Weights of a small transformer language model: width 64.
Each number is 50 + 10 x the weight over the matrix's rms, rounded and kept within 0 to 99. Layers, rows and columns count from 0.

# q: layer 6 attention query, 128x64, rms 0.194, rows 0-31, columns 0-63
# k: layer 6 attention key, 128x64, rms 0.193, rows 0-31, columns 0-63
# v: layer 6 attention value, 128x64, rms 0.175, rows 0-20, columns 0-63
# o: layer 6 attention output (transposed), 128x64, rms 0.124, rows 0-19, columns 0-63
q0:47 53 60 45 45 47 53 32 54 34 49 73 55 62 50 50 30 50 63 68 62 60 59 49 51 47 45 56 51 55 67 45 34 43 60 41 42 37 61 80 49 41 34 40 51 29 56 40 62 29 60 43 65 32 74 29 53 52 39 59 49 46 59 62
k0:51 62 50 47 51 47 61 45 58 23 33 33 42 49 54 66 48 41 52 47 41 41 57 59 54 40 46 47 42 58 29 58 49 24 48 50 45 69 48 34 40 58 45 55 54 42 66 59 43 52 53 59 64 46 57 43 70 51 49 61 46 53 72 58
q1:53 44 26 60 61 62 51 64 26 53 58 35 47 41 47 62 72 56 37 65 39 36 41 55 45 70 54 59 57 38 28 41 49 53 51 43 57 51 40 35 64 50 59 57 50 59 47 54 65 57 35 49 47 64 46 61 52 55 60 48 59 35 54 41
k1:54 52 55 59 38 55 36 71 46 69 78 53 53 52 48 34 68 68 42 45 53 48 57 57 49 63 44 43 56 40 67 39 59 69 32 48 54 59 59 61 55 39 49 44 58 70 28 47 35 50 41 52 37 51 38 41 40 57 58 23 53 47 43 41
q2:49 53 30 53 51 50 47 49 52 56 63 46 41 50 50 34 35 52 40 54 76 51 50 56 40 54 70 60 50 47 38 41 34 41 53 49 58 42 55 63 45 47 32 50 51 57 52 39 55 47 47 50 51 60 50 59 65 64 29 62 52 41 47 44
k2:47 45 41 57 61 45 46 72 44 71 78 40 42 35 44 34 73 61 60 46 42 37 65 52 46 52 41 38 55 43 63 47 58 63 41 53 63 51 58 42 62 37 57 48 62 74 25 50 24 49 44 53 38 47 45 36 40 56 58 35 49 56 54 42
q3:54 52 28 53 54 60 51 60 40 49 43 53 47 53 49 46 56 39 39 53 41 51 47 60 47 53 58 59 54 65 36 46 35 49 48 49 51 44 46 64 44 48 33 63 53 51 53 39 66 49 46 41 66 63 45 56 55 53 46 55 58 37 57 46
k3:79 52 53 56 51 46 55 62 45 78 46 50 59 49 36 48 78 55 38 41 28 64 47 63 63 56 46 56 49 33 54 35 51 87 27 41 48 59 52 43 63 42 67 39 53 50 44 48 45 49 39 51 35 43 47 44 33 54 67 16 58 74 50 54
q4:33 55 74 17 51 53 45 25 59 71 51 51 51 68 70 39 18 51 74 58 69 52 57 26 39 37 48 35 64 58 41 38 68 43 44 54 59 54 57 63 60 67 52 23 61 42 47 54 40 47 75 46 32 32 62 49 54 38 47 65 30 53 38 50
k4:46 50 53 40 50 69 34 44 51 54 53 53 48 48 63 44 39 52 79 65 58 38 46 38 41 24 55 48 53 53 34 43 62 52 50 61 44 46 31 36 63 65 46 53 69 53 50 63 56 46 58 54 52 42 48 66 49 43 41 54 57 49 52 51
q5:45 64 56 49 42 54 40 38 61 53 68 48 47 45 54 32 65 59 44 60 66 32 53 49 56 49 54 45 52 39 53 44 61 57 52 49 49 62 37 44 67 48 61 44 39 54 32 60 52 54 42 46 40 50 48 64 56 51 60 54 50 53 35 49
k5:43 48 50 45 53 43 43 47 53 54 69 60 39 50 44 51 39 45 66 58 59 40 48 44 47 42 59 55 47 58 28 47 62 52 51 56 43 49 33 32 70 52 38 50 67 56 59 63 43 48 53 55 47 37 64 57 49 45 43 52 49 45 47 57
q6:57 49 66 54 39 49 42 49 53 60 54 42 49 45 55 22 40 66 54 50 34 34 37 35 47 61 28 55 50 52 61 59 48 57 64 61 66 64 55 55 48 45 62 45 45 46 50 54 47 58 66 46 49 48 40 35 50 44 41 38 60 62 41 50
k6:29 46 62 31 45 54 67 54 71 40 46 44 48 51 52 65 62 52 37 61 41 49 48 50 51 77 57 52 56 46 50 41 52 43 61 52 36 50 54 60 36 32 65 62 38 67 46 43 39 63 49 60 54 46 42 55 44 43 42 47 39 58 41 52
q7:49 46 39 56 49 60 37 42 70 52 68 59 46 58 53 38 54 40 48 47 50 28 44 53 51 46 52 58 53 56 46 47 61 50 36 59 48 58 50 34 52 58 61 52 47 63 26 70 62 59 59 28 47 47 48 71 60 53 43 33 42 54 35 63
k7:46 45 56 50 35 43 53 54 55 60 72 63 39 58 39 50 43 52 65 52 49 51 56 42 52 53 63 42 50 53 43 47 70 41 33 41 36 53 39 54 67 47 43 42 51 52 43 64 63 44 54 46 61 22 50 72 39 38 50 42 60 42 54 49
q8:40 46 30 70 52 57 53 60 48 53 42 54 40 54 54 56 52 61 56 52 41 45 37 48 43 63 45 53 40 45 38 53 44 64 37 52 54 48 45 39 39 50 53 49 63 48 49 45 53 55 49 53 52 47 39 36 57 69 52 36 58 46 62 46
k8:44 46 54 56 65 36 59 39 57 45 41 56 59 47 43 56 40 52 52 52 52 59 43 69 55 42 59 41 46 53 41 64 39 50 52 46 56 50 47 44 28 49 42 43 64 47 59 59 46 47 63 48 73 58 68 55 58 37 53 65 36 41 40 68
q9:45 44 47 57 54 52 58 49 55 53 57 39 54 32 52 48 61 40 41 43 28 53 46 46 39 55 54 44 62 51 41 47 46 55 46 36 61 67 28 42 68 60 62 43 49 48 47 59 58 53 53 59 40 50 49 56 48 53 58 46 50 47 38 44
k9:57 54 51 53 51 50 54 78 43 55 53 57 43 56 47 32 60 53 49 53 44 41 45 47 43 62 44 45 55 39 47 49 49 61 40 39 39 48 58 36 62 49 49 47 58 69 61 43 30 54 49 52 44 50 49 39 46 52 59 43 43 61 61 37
q10:60 55 23 70 57 52 61 55 36 50 48 43 49 46 38 49 79 41 33 49 31 47 35 61 56 60 54 65 51 47 36 61 39 55 51 46 52 55 44 48 57 44 49 50 43 51 48 40 66 72 29 46 67 65 41 54 60 51 58 57 57 48 47 47
k10:58 42 47 56 55 46 52 59 52 56 54 55 57 50 41 43 67 61 47 53 36 59 43 57 55 62 36 48 47 37 56 44 46 80 40 41 48 56 52 40 60 40 58 44 56 58 42 52 33 53 40 53 38 55 40 39 50 62 57 36 46 60 42 40
q11:54 39 30 79 52 44 67 63 46 39 43 44 48 48 36 62 74 48 32 48 26 47 44 56 64 59 52 62 45 34 43 61 46 70 46 52 55 43 47 38 43 51 55 60 44 53 53 48 49 63 30 56 69 71 41 51 57 65 57 41 52 46 55 40
k11:56 51 54 55 50 45 64 55 51 53 33 44 54 53 46 54 65 47 41 48 49 62 59 59 57 47 54 52 51 41 68 47 50 57 45 39 54 61 54 61 42 40 50 55 37 47 51 40 48 51 39 47 57 53 40 38 45 54 55 42 61 52 48 52
q12:62 54 42 60 49 44 58 61 47 45 40 54 56 45 44 43 45 39 38 41 47 58 50 56 56 57 55 65 57 56 45 47 36 36 42 45 59 34 57 67 35 41 31 60 49 40 68 36 57 46 46 48 66 57 49 45 54 57 41 66 51 43 56 55
k12:59 51 57 63 57 51 64 59 41 61 32 36 53 51 42 54 81 59 34 36 29 70 54 60 66 53 45 50 57 33 67 45 46 59 50 39 57 58 62 53 40 40 61 50 35 40 44 34 48 58 26 51 49 58 45 33 46 69 56 37 56 59 59 53
q13:60 51 31 40 51 54 45 42 40 41 32 51 53 44 51 49 39 60 50 66 62 55 49 43 49 51 49 48 41 67 45 48 46 59 46 71 70 22 44 60 46 42 46 58 60 61 46 48 56 35 38 40 79 63 63 44 59 31 41 74 42 44 58 56
k13:66 65 55 45 67 51 39 40 54 52 30 54 56 57 62 59 57 48 53 42 46 52 51 61 60 28 47 57 67 58 33 44 47 43 44 55 63 53 29 44 32 48 45 40 70 44 47 26 54 53 63 52 60 53 42 51 40 62 58 54 53 40 45 55
q14:54 63 38 41 40 59 37 56 59 61 43 62 53 35 48 46 63 67 56 38 46 62 46 41 51 54 53 40 41 59 44 57 38 53 49 58 46 58 42 55 65 58 64 69 50 39 15 71 58 49 66 37 44 52 44 58 35 49 54 23 62 66 40 59
k14:58 59 50 56 32 38 52 33 67 48 54 49 53 58 50 56 38 55 61 59 41 45 66 35 55 69 55 59 48 56 27 56 61 39 47 45 32 50 46 31 49 63 48 32 34 53 56 40 61 48 66 53 41 47 47 59 45 35 63 35 52 56 39 53
q15:48 36 55 44 51 48 53 62 50 37 45 43 44 48 58 72 46 59 49 60 55 64 68 66 58 43 48 56 70 46 43 52 43 34 62 42 47 44 47 43 45 59 43 42 40 53 43 50 31 60 53 38 55 53 52 48 48 63 40 45 31 43 55 39
k15:50 48 40 54 28 54 54 59 41 57 55 52 46 50 44 41 48 59 34 58 69 57 52 59 59 37 51 41 46 54 47 55 36 50 44 52 56 60 54 36 77 51 61 53 55 47 42 45 58 58 42 43 78 68 44 41 51 41 50 45 40 55 53 49
q16:48 64 39 44 79 59 56 47 24 44 54 45 33 53 46 47 61 56 48 43 21 63 32 45 51 38 64 51 41 37 62 35 41 43 41 32 71 43 62 55 68 37 43 45 63 73 40 42 46 53 43 58 49 61 72 30 51 75 60 64 52 64 52 52
k16:64 49 32 60 63 66 37 47 66 44 53 49 64 41 57 36 62 62 75 31 60 61 55 37 14 52 32 41 33 44 40 56 43 41 39 43 62 38 56 30 52 41 62 49 57 61 48 47 38 47 60 65 57 51 38 39 62 63 62 54 45 49 49 51
q17:49 54 43 34 55 46 65 48 46 24 51 66 48 59 42 61 52 37 58 56 45 45 48 57 41 42 50 57 37 30 49 46 47 36 51 50 52 43 67 78 50 61 43 61 47 62 29 61 59 75 44 54 66 44 52 49 70 46 51 57 61 47 60 36
k17:64 54 59 67 43 31 47 49 49 56 42 42 61 51 52 67 41 55 48 38 75 62 44 62 36 40 36 35 41 42 53 60 66 28 37 73 40 47 39 56 56 49 52 49 48 67 45 38 60 55 52 48 33 47 59 44 61 60 59 59 50 53 51 38
q18:51 53 39 34 55 42 57 60 41 66 39 50 51 38 54 69 50 48 57 48 40 57 63 50 56 54 42 37 66 56 51 53 48 56 46 34 39 51 59 55 38 48 78 48 52 27 62 32 57 41 49 47 50 51 35 48 38 51 57 33 48 39 69 34
k18:51 54 38 44 48 43 49 49 50 42 43 38 53 46 67 44 52 64 53 60 23 52 48 45 60 46 51 55 56 52 54 34 54 65 53 45 73 50 55 44 40 63 62 55 46 47 60 32 61 48 36 53 32 58 50 33 46 37 51 50 40 64 57 33
q19:42 47 50 62 57 55 40 60 49 52 55 60 41 53 51 74 38 65 49 33 32 51 60 38 51 34 43 48 56 70 55 49 36 46 58 34 43 56 36 60 63 46 34 48 40 48 57 36 50 68 64 50 49 52 50 61 37 60 41 38 61 58 63 39
k19:51 50 34 40 43 56 48 56 36 54 57 45 50 34 63 24 34 66 63 35 35 51 43 58 55 54 61 54 35 51 47 50 43 50 50 58 37 48 66 49 72 46 61 42 47 68 41 32 36 52 65 63 58 52 51 57 54 34 57 52 59 58 59 49
q20:41 47 29 45 48 58 39 51 45 45 46 45 39 65 49 89 62 58 53 48 45 37 40 41 42 60 56 44 54 48 60 43 42 35 72 65 46 70 49 52 52 47 44 55 56 47 53 40 64 35 57 60 53 26 59 28 56 39 65 58 56 37 55 60
k20:48 61 45 40 57 44 52 47 49 49 53 47 70 42 38 66 18 50 50 61 66 50 37 37 55 71 43 42 84 39 66 59 42 52 37 46 55 47 60 56 58 51 65 59 58 50 54 41 40 36 60 57 44 40 61 50 42 66 60 55 44 41 62 43
q21:50 47 44 52 54 43 55 50 60 37 53 68 48 59 47 67 34 35 47 58 58 41 55 61 37 50 49 51 62 58 43 50 35 40 58 41 61 38 65 58 45 45 49 45 44 70 60 38 69 56 45 51 56 45 39 40 55 52 40 56 55 43 48 38
k21:52 51 38 47 50 21 55 60 39 49 36 52 43 51 59 57 37 59 45 43 49 53 39 56 58 43 57 30 52 42 53 55 52 39 53 47 59 53 54 64 41 37 55 61 57 54 42 45 46 48 52 41 46 62 54 43 57 47 49 71 47 52 65 49
q22:58 69 68 48 39 57 50 59 52 35 46 47 71 50 45 74 46 64 50 42 41 60 58 50 42 40 38 43 61 55 43 55 48 32 64 34 40 44 54 49 58 59 31 41 47 39 53 46 50 57 49 57 41 46 41 53 43 57 60 59 52 48 60 38
k22:55 44 50 61 44 47 50 57 34 50 49 53 59 55 58 47 39 68 35 52 44 56 44 57 45 51 48 52 54 53 49 48 34 61 45 49 39 38 52 40 57 65 50 52 52 48 43 55 37 46 53 62 38 88 66 44 59 47 58 42 49 60 63 62
q23:42 47 28 63 51 62 41 52 51 54 46 54 26 60 53 64 44 44 42 44 47 14 50 47 57 46 49 45 42 59 47 63 45 34 40 37 42 52 58 65 59 54 45 58 38 42 68 37 62 58 62 68 61 59 55 57 47 54 50 66 61 59 53 25
k23:43 48 47 42 44 44 52 48 44 81 44 44 48 41 57 42 32 75 66 26 39 34 38 51 55 61 57 53 56 48 49 44 51 52 48 73 51 49 62 58 68 34 55 64 57 43 52 43 40 50 59 54 40 46 59 48 53 54 52 58 71 42 45 39
q24:53 62 46 56 49 63 34 42 48 41 55 39 40 40 52 43 45 59 47 46 56 53 57 39 51 40 55 60 48 51 56 47 56 64 46 64 55 32 41 38 68 45 48 43 48 47 27 62 50 66 43 45 53 56 60 68 57 58 44 53 65 49 52 38
k24:60 36 42 57 55 65 42 51 58 47 59 56 50 52 49 48 49 59 56 34 61 45 45 51 53 42 57 54 51 54 28 46 57 50 39 60 46 56 34 42 56 41 25 39 60 68 45 48 50 54 59 56 64 47 46 58 50 34 57 45 65 44 48 55
q25:51 70 61 46 58 51 51 44 38 37 68 32 63 33 55 36 54 52 48 45 40 31 37 50 52 38 60 44 46 36 49 29 56 71 49 51 48 37 34 36 50 64 52 54 54 52 40 53 52 53 53 65 54 61 50 56 50 33 60 66 55 44 61 46
k25:63 52 59 44 62 71 22 60 45 56 73 61 42 58 55 48 60 54 58 41 66 37 45 61 37 34 56 52 43 53 49 41 53 48 46 55 38 32 35 51 47 48 41 52 65 54 62 48 40 53 58 53 38 45 45 53 37 57 49 39 52 47 63 49
q26:52 38 46 61 45 62 40 39 53 60 70 49 52 45 57 37 49 46 47 49 61 30 43 40 53 52 63 50 54 41 41 42 63 54 32 54 47 48 46 40 60 46 56 49 46 59 45 53 50 58 50 59 41 64 52 67 47 49 44 56 57 49 43 49
k26:42 40 59 46 48 60 35 56 50 66 69 59 27 58 48 44 42 51 63 46 51 37 45 54 49 48 50 47 48 53 49 44 62 56 49 50 41 53 42 48 59 34 32 52 56 58 52 60 52 50 48 54 46 43 35 64 48 47 51 57 59 38 48 51
q27:49 43 37 31 41 67 39 61 57 57 46 46 28 38 56 47 54 71 47 49 54 57 46 37 66 52 62 39 52 49 51 47 52 71 52 57 60 56 41 46 51 58 68 54 49 60 24 55 65 45 37 40 41 51 53 49 33 45 28 32 71 39 49 56
k27:55 47 29 43 34 42 29 49 57 44 69 54 49 56 42 63 45 45 50 55 58 35 62 34 57 39 51 57 61 61 30 51 73 48 51 52 58 55 45 42 54 43 55 48 53 55 53 36 58 63 70 52 48 41 33 61 45 27 56 44 56 47 48 56
q28:40 48 48 33 68 52 57 57 52 49 31 52 49 61 49 73 47 51 57 36 46 65 50 61 59 48 51 48 51 47 43 53 47 39 53 34 47 38 60 55 38 52 50 47 49 37 61 31 47 61 52 59 66 43 55 42 48 70 48 45 46 41 71 26
k28:53 47 33 74 46 52 55 39 37 61 42 33 71 45 54 35 49 68 49 53 44 61 43 35 50 42 45 37 46 52 60 45 47 51 55 61 68 47 55 56 50 47 61 53 53 48 42 43 55 54 51 52 48 66 43 30 51 52 53 44 47 63 54 38
q29:45 49 46 55 44 45 49 48 53 62 49 69 50 50 56 36 45 49 59 38 77 54 66 70 46 53 60 45 49 38 55 63 52 54 53 64 57 35 16 54 47 28 35 42 50 25 53 41 45 38 44 60 54 39 47 72 63 44 58 39 61 46 74 32
k29:59 58 50 69 59 63 51 49 47 70 35 36 44 42 45 59 47 36 48 53 42 41 43 44 67 65 58 56 35 55 52 44 39 64 66 64 58 55 36 63 47 55 21 44 55 86 57 38 50 40 53 39 46 34 68 49 55 36 41 51 57 51 52 56
q30:40 38 52 63 59 49 59 56 53 49 46 69 65 45 50 22 54 35 47 56 44 51 50 56 34 49 33 59 66 73 39 63 44 60 58 46 47 53 46 48 57 41 37 68 49 72 57 54 50 37 52 45 57 68 53 35 28 42 59 45 39 54 43 56
k30:43 59 40 44 54 41 52 56 38 59 39 51 48 50 58 33 55 38 50 22 47 56 54 66 36 64 56 59 45 49 48 49 39 55 61 33 52 56 62 52 42 41 47 38 52 31 68 55 51 51 48 40 63 47 38 64 53 61 57 47 28 68 60 51
q31:53 47 55 42 86 36 64 52 54 54 47 39 64 51 59 37 61 59 53 53 38 39 49 61 70 40 39 62 44 49 41 38 62 37 43 40 50 43 36 41 28 55 66 36 40 41 40 45 47 41 41 44 47 64 34 57 54 54 61 54 31 67 55 49
k31:44 55 65 52 56 67 53 44 40 65 54 61 48 44 55 56 66 58 45 60 34 46 64 32 44 36 61 47 34 67 45 47 42 50 42 34 55 41 46 44 56 60 64 45 54 45 49 55 53 65 25 64 52 38 37 47 50 61 37 33 46 62 54 20
v0:53 48 50 55 40 56 48 56 42 65 46 33 61 47 49 52 41 46 52 40 58 50 48 43 58 46 46 54 69 53 51 31 54 52 65 63 81 62 40 52 48 50 49 50 52 52 42 46 49 55 47 50 63 51 55 37 41 40 40 42 63 62 45 42
o0:46 42 52 46 39 48 52 49 46 57 60 52 61 45 57 44 57 50 55 47 60 42 39 53 34 48 43 48 47 59 53 43 45 62 52 43 61 54 52 34 44 47 46 57 52 60 57 81 46 37 58 41 39 38 57 49 50 43 45 45 64 50 57 59
v1:59 57 53 59 49 51 54 52 46 37 51 32 69 31 55 39 38 59 53 45 52 43 71 31 47 46 50 64 69 54 61 52 49 40 67 40 49 57 61 45 34 58 51 44 46 41 25 45 50 32 64 54 55 51 44 43 66 40 57 40 47 71 52 61
o1:58 68 52 53 40 43 51 36 56 36 49 51 53 40 70 38 72 47 44 57 46 23 32 53 25 57 52 46 63 53 45 37 69 33 49 51 52 46 54 56 54 35 45 52 56 74 36 63 53 48 41 53 32 46 64 52 59 37 64 64 37 47 58 45
v2:54 40 65 51 44 62 44 39 55 56 44 65 45 46 41 56 48 48 48 58 53 38 30 70 54 56 67 53 35 66 65 30 45 37 60 45 29 48 47 45 49 49 35 50 55 47 58 61 55 55 53 58 42 57 35 61 48 39 48 51 29 40 54 38
o2:50 55 34 47 47 51 48 58 53 44 47 36 50 60 49 53 28 44 53 51 60 45 54 50 50 56 54 79 47 49 65 54 37 39 47 60 61 50 67 59 40 46 37 56 65 54 55 38 66 45 40 45 67 51 48 50 55 59 12 40 41 45 39 43
v3:51 49 41 58 60 52 47 37 49 66 49 36 46 48 47 66 53 59 53 47 61 29 41 57 57 57 38 56 53 52 44 53 58 42 72 53 42 44 46 41 39 54 28 57 49 53 52 43 44 52 67 63 65 54 42 41 57 41 68 46 45 55 35 47
o3:38 51 53 64 50 52 64 46 52 36 54 43 61 64 41 56 53 41 42 47 37 35 52 51 30 63 47 63 48 78 65 58 55 44 43 42 43 59 69 51 59 58 54 56 59 55 50 61 53 40 44 56 64 31 37 45 60 47 48 48 38 55 48 53
v4:61 67 65 45 56 60 53 47 48 37 41 22 67 43 51 60 51 48 53 46 57 39 38 52 57 45 47 53 52 57 57 68 47 45 46 55 60 55 34 46 39 46 62 40 45 52 43 43 46 40 73 45 57 56 45 45 57 53 48 46 64 41 58 46
o4:42 52 47 63 39 40 47 48 60 54 41 50 55 51 37 41 63 38 46 51 58 32 40 47 27 71 47 64 56 58 34 40 52 56 44 52 39 46 60 59 47 57 45 49 43 70 56 50 51 69 58 66 48 55 56 50 46 48 57 44 50 52 57 47
v5:60 48 72 57 51 43 41 43 52 41 53 55 67 47 51 49 42 65 46 46 57 49 45 52 50 45 58 50 53 70 61 40 55 34 65 56 47 42 56 51 47 58 52 57 40 52 38 41 55 49 43 50 45 48 73 48 59 44 54 53 19 40 41 49
o5:65 57 50 44 39 63 40 32 52 37 44 41 66 59 62 48 56 40 41 35 41 37 39 32 55 56 65 65 59 45 65 53 57 46 44 61 52 58 53 57 40 37 38 54 60 49 55 47 55 36 52 59 46 67 57 63 45 42 28 39 42 60 50 43
v6:60 36 34 52 36 61 54 53 52 62 56 40 44 56 46 56 47 57 54 59 43 52 58 66 58 42 54 48 36 53 55 51 35 53 60 67 73 40 41 56 38 48 43 50 54 29 45 50 54 55 53 42 45 54 38 37 49 39 39 51 46 49 50 54
o6:41 53 51 49 43 60 64 32 47 58 59 41 49 55 42 40 44 48 54 52 74 41 51 42 60 45 45 50 46 60 43 38 53 43 51 60 52 52 49 48 35 48 45 57 60 60 53 57 62 41 55 41 59 47 52 59 47 55 26 59 60 54 50 53
v7:45 54 39 55 46 44 50 61 47 47 54 50 44 80 47 48 46 36 51 43 51 55 59 49 47 45 53 44 51 39 51 54 58 47 63 40 81 63 51 43 46 51 68 53 50 44 43 58 53 69 63 52 51 59 40 57 30 48 40 49 49 58 41 34
o7:51 47 53 38 49 46 57 54 54 65 55 55 56 38 52 49 52 58 54 45 52 54 72 53 42 36 50 36 48 52 56 55 58 36 50 39 48 29 51 47 41 51 42 40 50 63 51 58 37 61 63 27 47 52 53 53 53 54 45 51 68 58 64 50
v8:63 34 55 63 29 62 41 46 41 43 45 35 72 35 50 47 42 34 48 54 51 42 41 46 55 51 73 59 52 66 67 24 52 50 69 55 47 57 59 44 35 54 63 66 55 54 31 45 55 54 41 51 51 51 62 53 55 31 53 44 43 68 85 38
o8:55 66 26 45 44 51 51 47 38 56 44 53 56 32 82 38 55 41 52 57 58 29 35 52 33 62 53 50 54 48 64 48 41 49 47 50 69 60 65 56 40 32 33 67 70 71 53 61 54 35 51 48 42 41 61 48 45 55 13 49 29 44 41 57
v9:55 72 65 58 46 51 40 63 68 41 46 49 60 58 44 53 47 44 47 47 46 35 53 57 47 41 54 52 49 51 64 58 46 39 54 36 74 64 37 37 58 52 60 50 54 55 42 55 54 64 48 62 53 43 59 43 67 38 39 49 66 53 53 44
o9:60 50 44 54 48 46 55 48 45 34 28 57 55 52 35 42 31 37 56 47 53 41 53 47 27 53 62 59 62 39 59 45 46 60 48 61 50 47 55 50 24 54 36 55 54 73 60 51 40 41 62 44 52 56 55 61 47 54 54 57 52 45 66 42
v10:42 54 59 50 59 49 53 48 48 46 54 65 61 31 47 48 47 55 52 52 52 65 38 39 48 53 55 41 58 53 52 51 62 45 35 63 45 38 46 56 46 46 56 41 53 66 52 31 57 55 52 40 39 48 62 61 21 55 51 46 50 47 63 42
o10:53 43 39 44 40 56 35 54 45 61 54 60 53 54 53 51 57 41 53 59 43 53 46 53 57 35 42 48 52 48 37 67 40 57 56 56 55 57 54 49 62 52 52 43 49 43 50 47 40 48 58 46 27 64 43 58 49 44 57 25 49 49 41 61
v11:49 38 46 57 63 43 44 48 58 42 55 47 53 84 53 48 54 39 49 50 50 55 45 40 56 47 49 34 52 56 56 61 60 53 41 64 39 57 62 56 50 51 30 62 51 62 47 42 35 48 33 52 54 58 65 45 27 58 71 41 29 51 45 49
o11:43 65 60 48 49 60 54 34 32 54 38 59 61 55 54 45 63 64 57 57 18 58 52 46 55 35 42 44 48 49 59 81 62 52 35 36 47 63 44 44 58 65 59 43 41 44 57 55 53 52 53 62 42 38 45 54 45 43 39 45 58 61 59 53
v12:61 66 54 52 38 40 40 48 68 45 57 52 54 49 41 47 41 54 55 45 60 45 55 42 43 53 60 56 54 50 59 54 47 39 58 36 49 49 27 41 69 50 63 54 59 51 58 49 62 54 45 53 55 47 55 54 49 40 50 53 56 66 32 41
o12:50 50 47 34 45 60 55 62 41 40 42 56 52 60 49 43 29 33 53 43 47 42 50 49 39 60 61 56 52 46 63 40 47 43 57 65 62 40 53 59 33 60 41 65 56 51 46 48 38 46 45 32 41 50 45 64 57 54 49 49 45 44 59 47
v13:45 58 31 53 54 64 52 45 31 44 52 44 52 60 42 65 52 61 48 61 49 37 30 52 53 53 52 49 42 41 45 47 44 48 48 60 12 55 54 63 50 50 68 34 46 72 52 54 54 54 52 48 54 58 37 59 41 48 51 40 51 56 66 48
o13:29 48 39 71 40 50 52 53 56 68 50 55 46 46 43 42 39 56 56 62 47 45 65 59 51 53 37 45 57 54 54 60 41 34 46 62 51 66 64 61 58 50 46 60 49 55 54 46 48 46 35 54 57 51 52 47 40 44 51 40 26 35 48 44
v14:51 43 79 56 40 50 47 41 49 37 56 68 70 71 51 54 46 38 47 48 58 54 61 41 54 52 54 45 41 56 49 43 60 55 43 67 44 52 61 50 27 46 44 41 51 52 51 46 59 47 45 51 44 52 62 56 28 47 51 52 37 48 40 42
o14:49 60 47 44 56 50 38 52 37 56 53 46 60 59 66 57 80 44 48 50 47 52 53 49 52 33 55 47 42 34 58 61 44 46 41 49 54 46 58 58 50 48 59 45 42 44 50 51 47 57 54 49 33 44 69 54 48 48 26 43 49 58 55 39
v15:40 54 39 52 59 50 58 56 41 30 55 60 46 54 51 44 61 44 52 53 47 52 61 48 46 50 34 47 43 37 30 57 57 61 45 44 35 38 60 48 36 44 63 34 47 62 59 47 45 55 58 48 57 58 48 57 45 49 51 43 47 43 26 57
o15:40 50 53 51 53 38 40 54 52 53 54 49 46 46 41 59 70 58 52 48 29 56 64 55 58 34 38 34 58 53 43 55 51 43 50 49 31 52 54 56 65 54 71 51 44 44 38 53 42 64 54 50 46 54 48 39 43 49 71 59 48 52 55 46
v16:51 53 62 66 65 53 46 53 66 63 52 60 53 63 47 62 55 45 51 44 40 39 55 51 49 45 45 45 34 33 50 48 56 48 62 70 68 34 44 49 44 50 48 32 49 48 67 47 48 67 48 47 40 59 43 55 43 51 51 48 56 49 29 46
o16:43 49 51 50 51 43 43 36 50 56 47 40 60 68 34 52 54 36 40 41 37 49 66 59 40 32 56 35 39 52 36 52 43 45 55 46 46 54 61 45 49 64 48 43 42 45 56 55 39 47 54 41 60 52 54 45 57 44 41 53 61 58 56 54
v17:40 57 41 40 47 49 61 52 52 47 48 37 54 45 47 53 40 56 43 50 53 65 59 49 50 49 50 43 57 63 31 58 57 44 30 65 76 51 47 57 55 55 57 69 54 52 42 48 49 60 56 36 46 51 64 41 37 54 44 60 65 53 62 27
o17:57 37 51 44 47 54 72 51 30 53 66 61 44 39 49 35 47 49 49 58 64 59 37 43 61 42 48 46 42 58 43 54 56 67 56 54 54 37 48 38 52 45 53 41 46 47 59 58 36 47 69 56 38 63 39 61 45 47 60 27 51 56 53 56
v18:49 48 49 56 45 61 54 49 35 72 50 20 55 63 48 60 41 62 43 56 43 58 41 52 46 42 59 42 62 53 58 35 45 60 49 64 68 43 57 51 11 48 46 55 49 64 41 45 53 55 39 45 49 49 66 36 58 55 44 55 57 55 51 46
o18:33 52 58 63 34 57 55 35 47 57 51 58 48 42 57 40 62 51 56 46 55 41 41 38 58 43 45 44 42 52 47 45 46 63 31 54 57 63 39 30 54 35 45 51 44 59 63 69 60 40 63 43 62 55 57 58 44 36 46 49 50 59 50 63
v19:49 33 45 49 57 49 51 47 38 66 50 47 39 75 43 42 61 63 49 51 41 40 47 65 53 49 50 46 32 57 51 46 51 47 52 59 47 53 54 47 61 53 38 55 45 35 59 62 50 46 52 47 49 53 59 44 53 45 60 60 50 44 26 68
o19:36 57 52 59 51 52 57 30 58 40 64 33 53 59 50 49 42 60 49 42 40 54 52 43 64 53 50 60 52 55 59 56 48 46 47 43 40 52 42 55 41 50 47 53 47 33 58 45 56 42 41 59 75 44 43 62 50 60 41 51 57 59 60 48
v20:47 43 65 48 51 45 55 42 41 58 52 52 40 54 59 52 53 39 50 52 46 52 64 46 61 55 52 48 43 51 52 47 62 54 39 56 41 38 66 47 51 49 47 56 45 33 63 49 56 37 35 49 49 53 53 52 30 44 50 59 31 35 44 51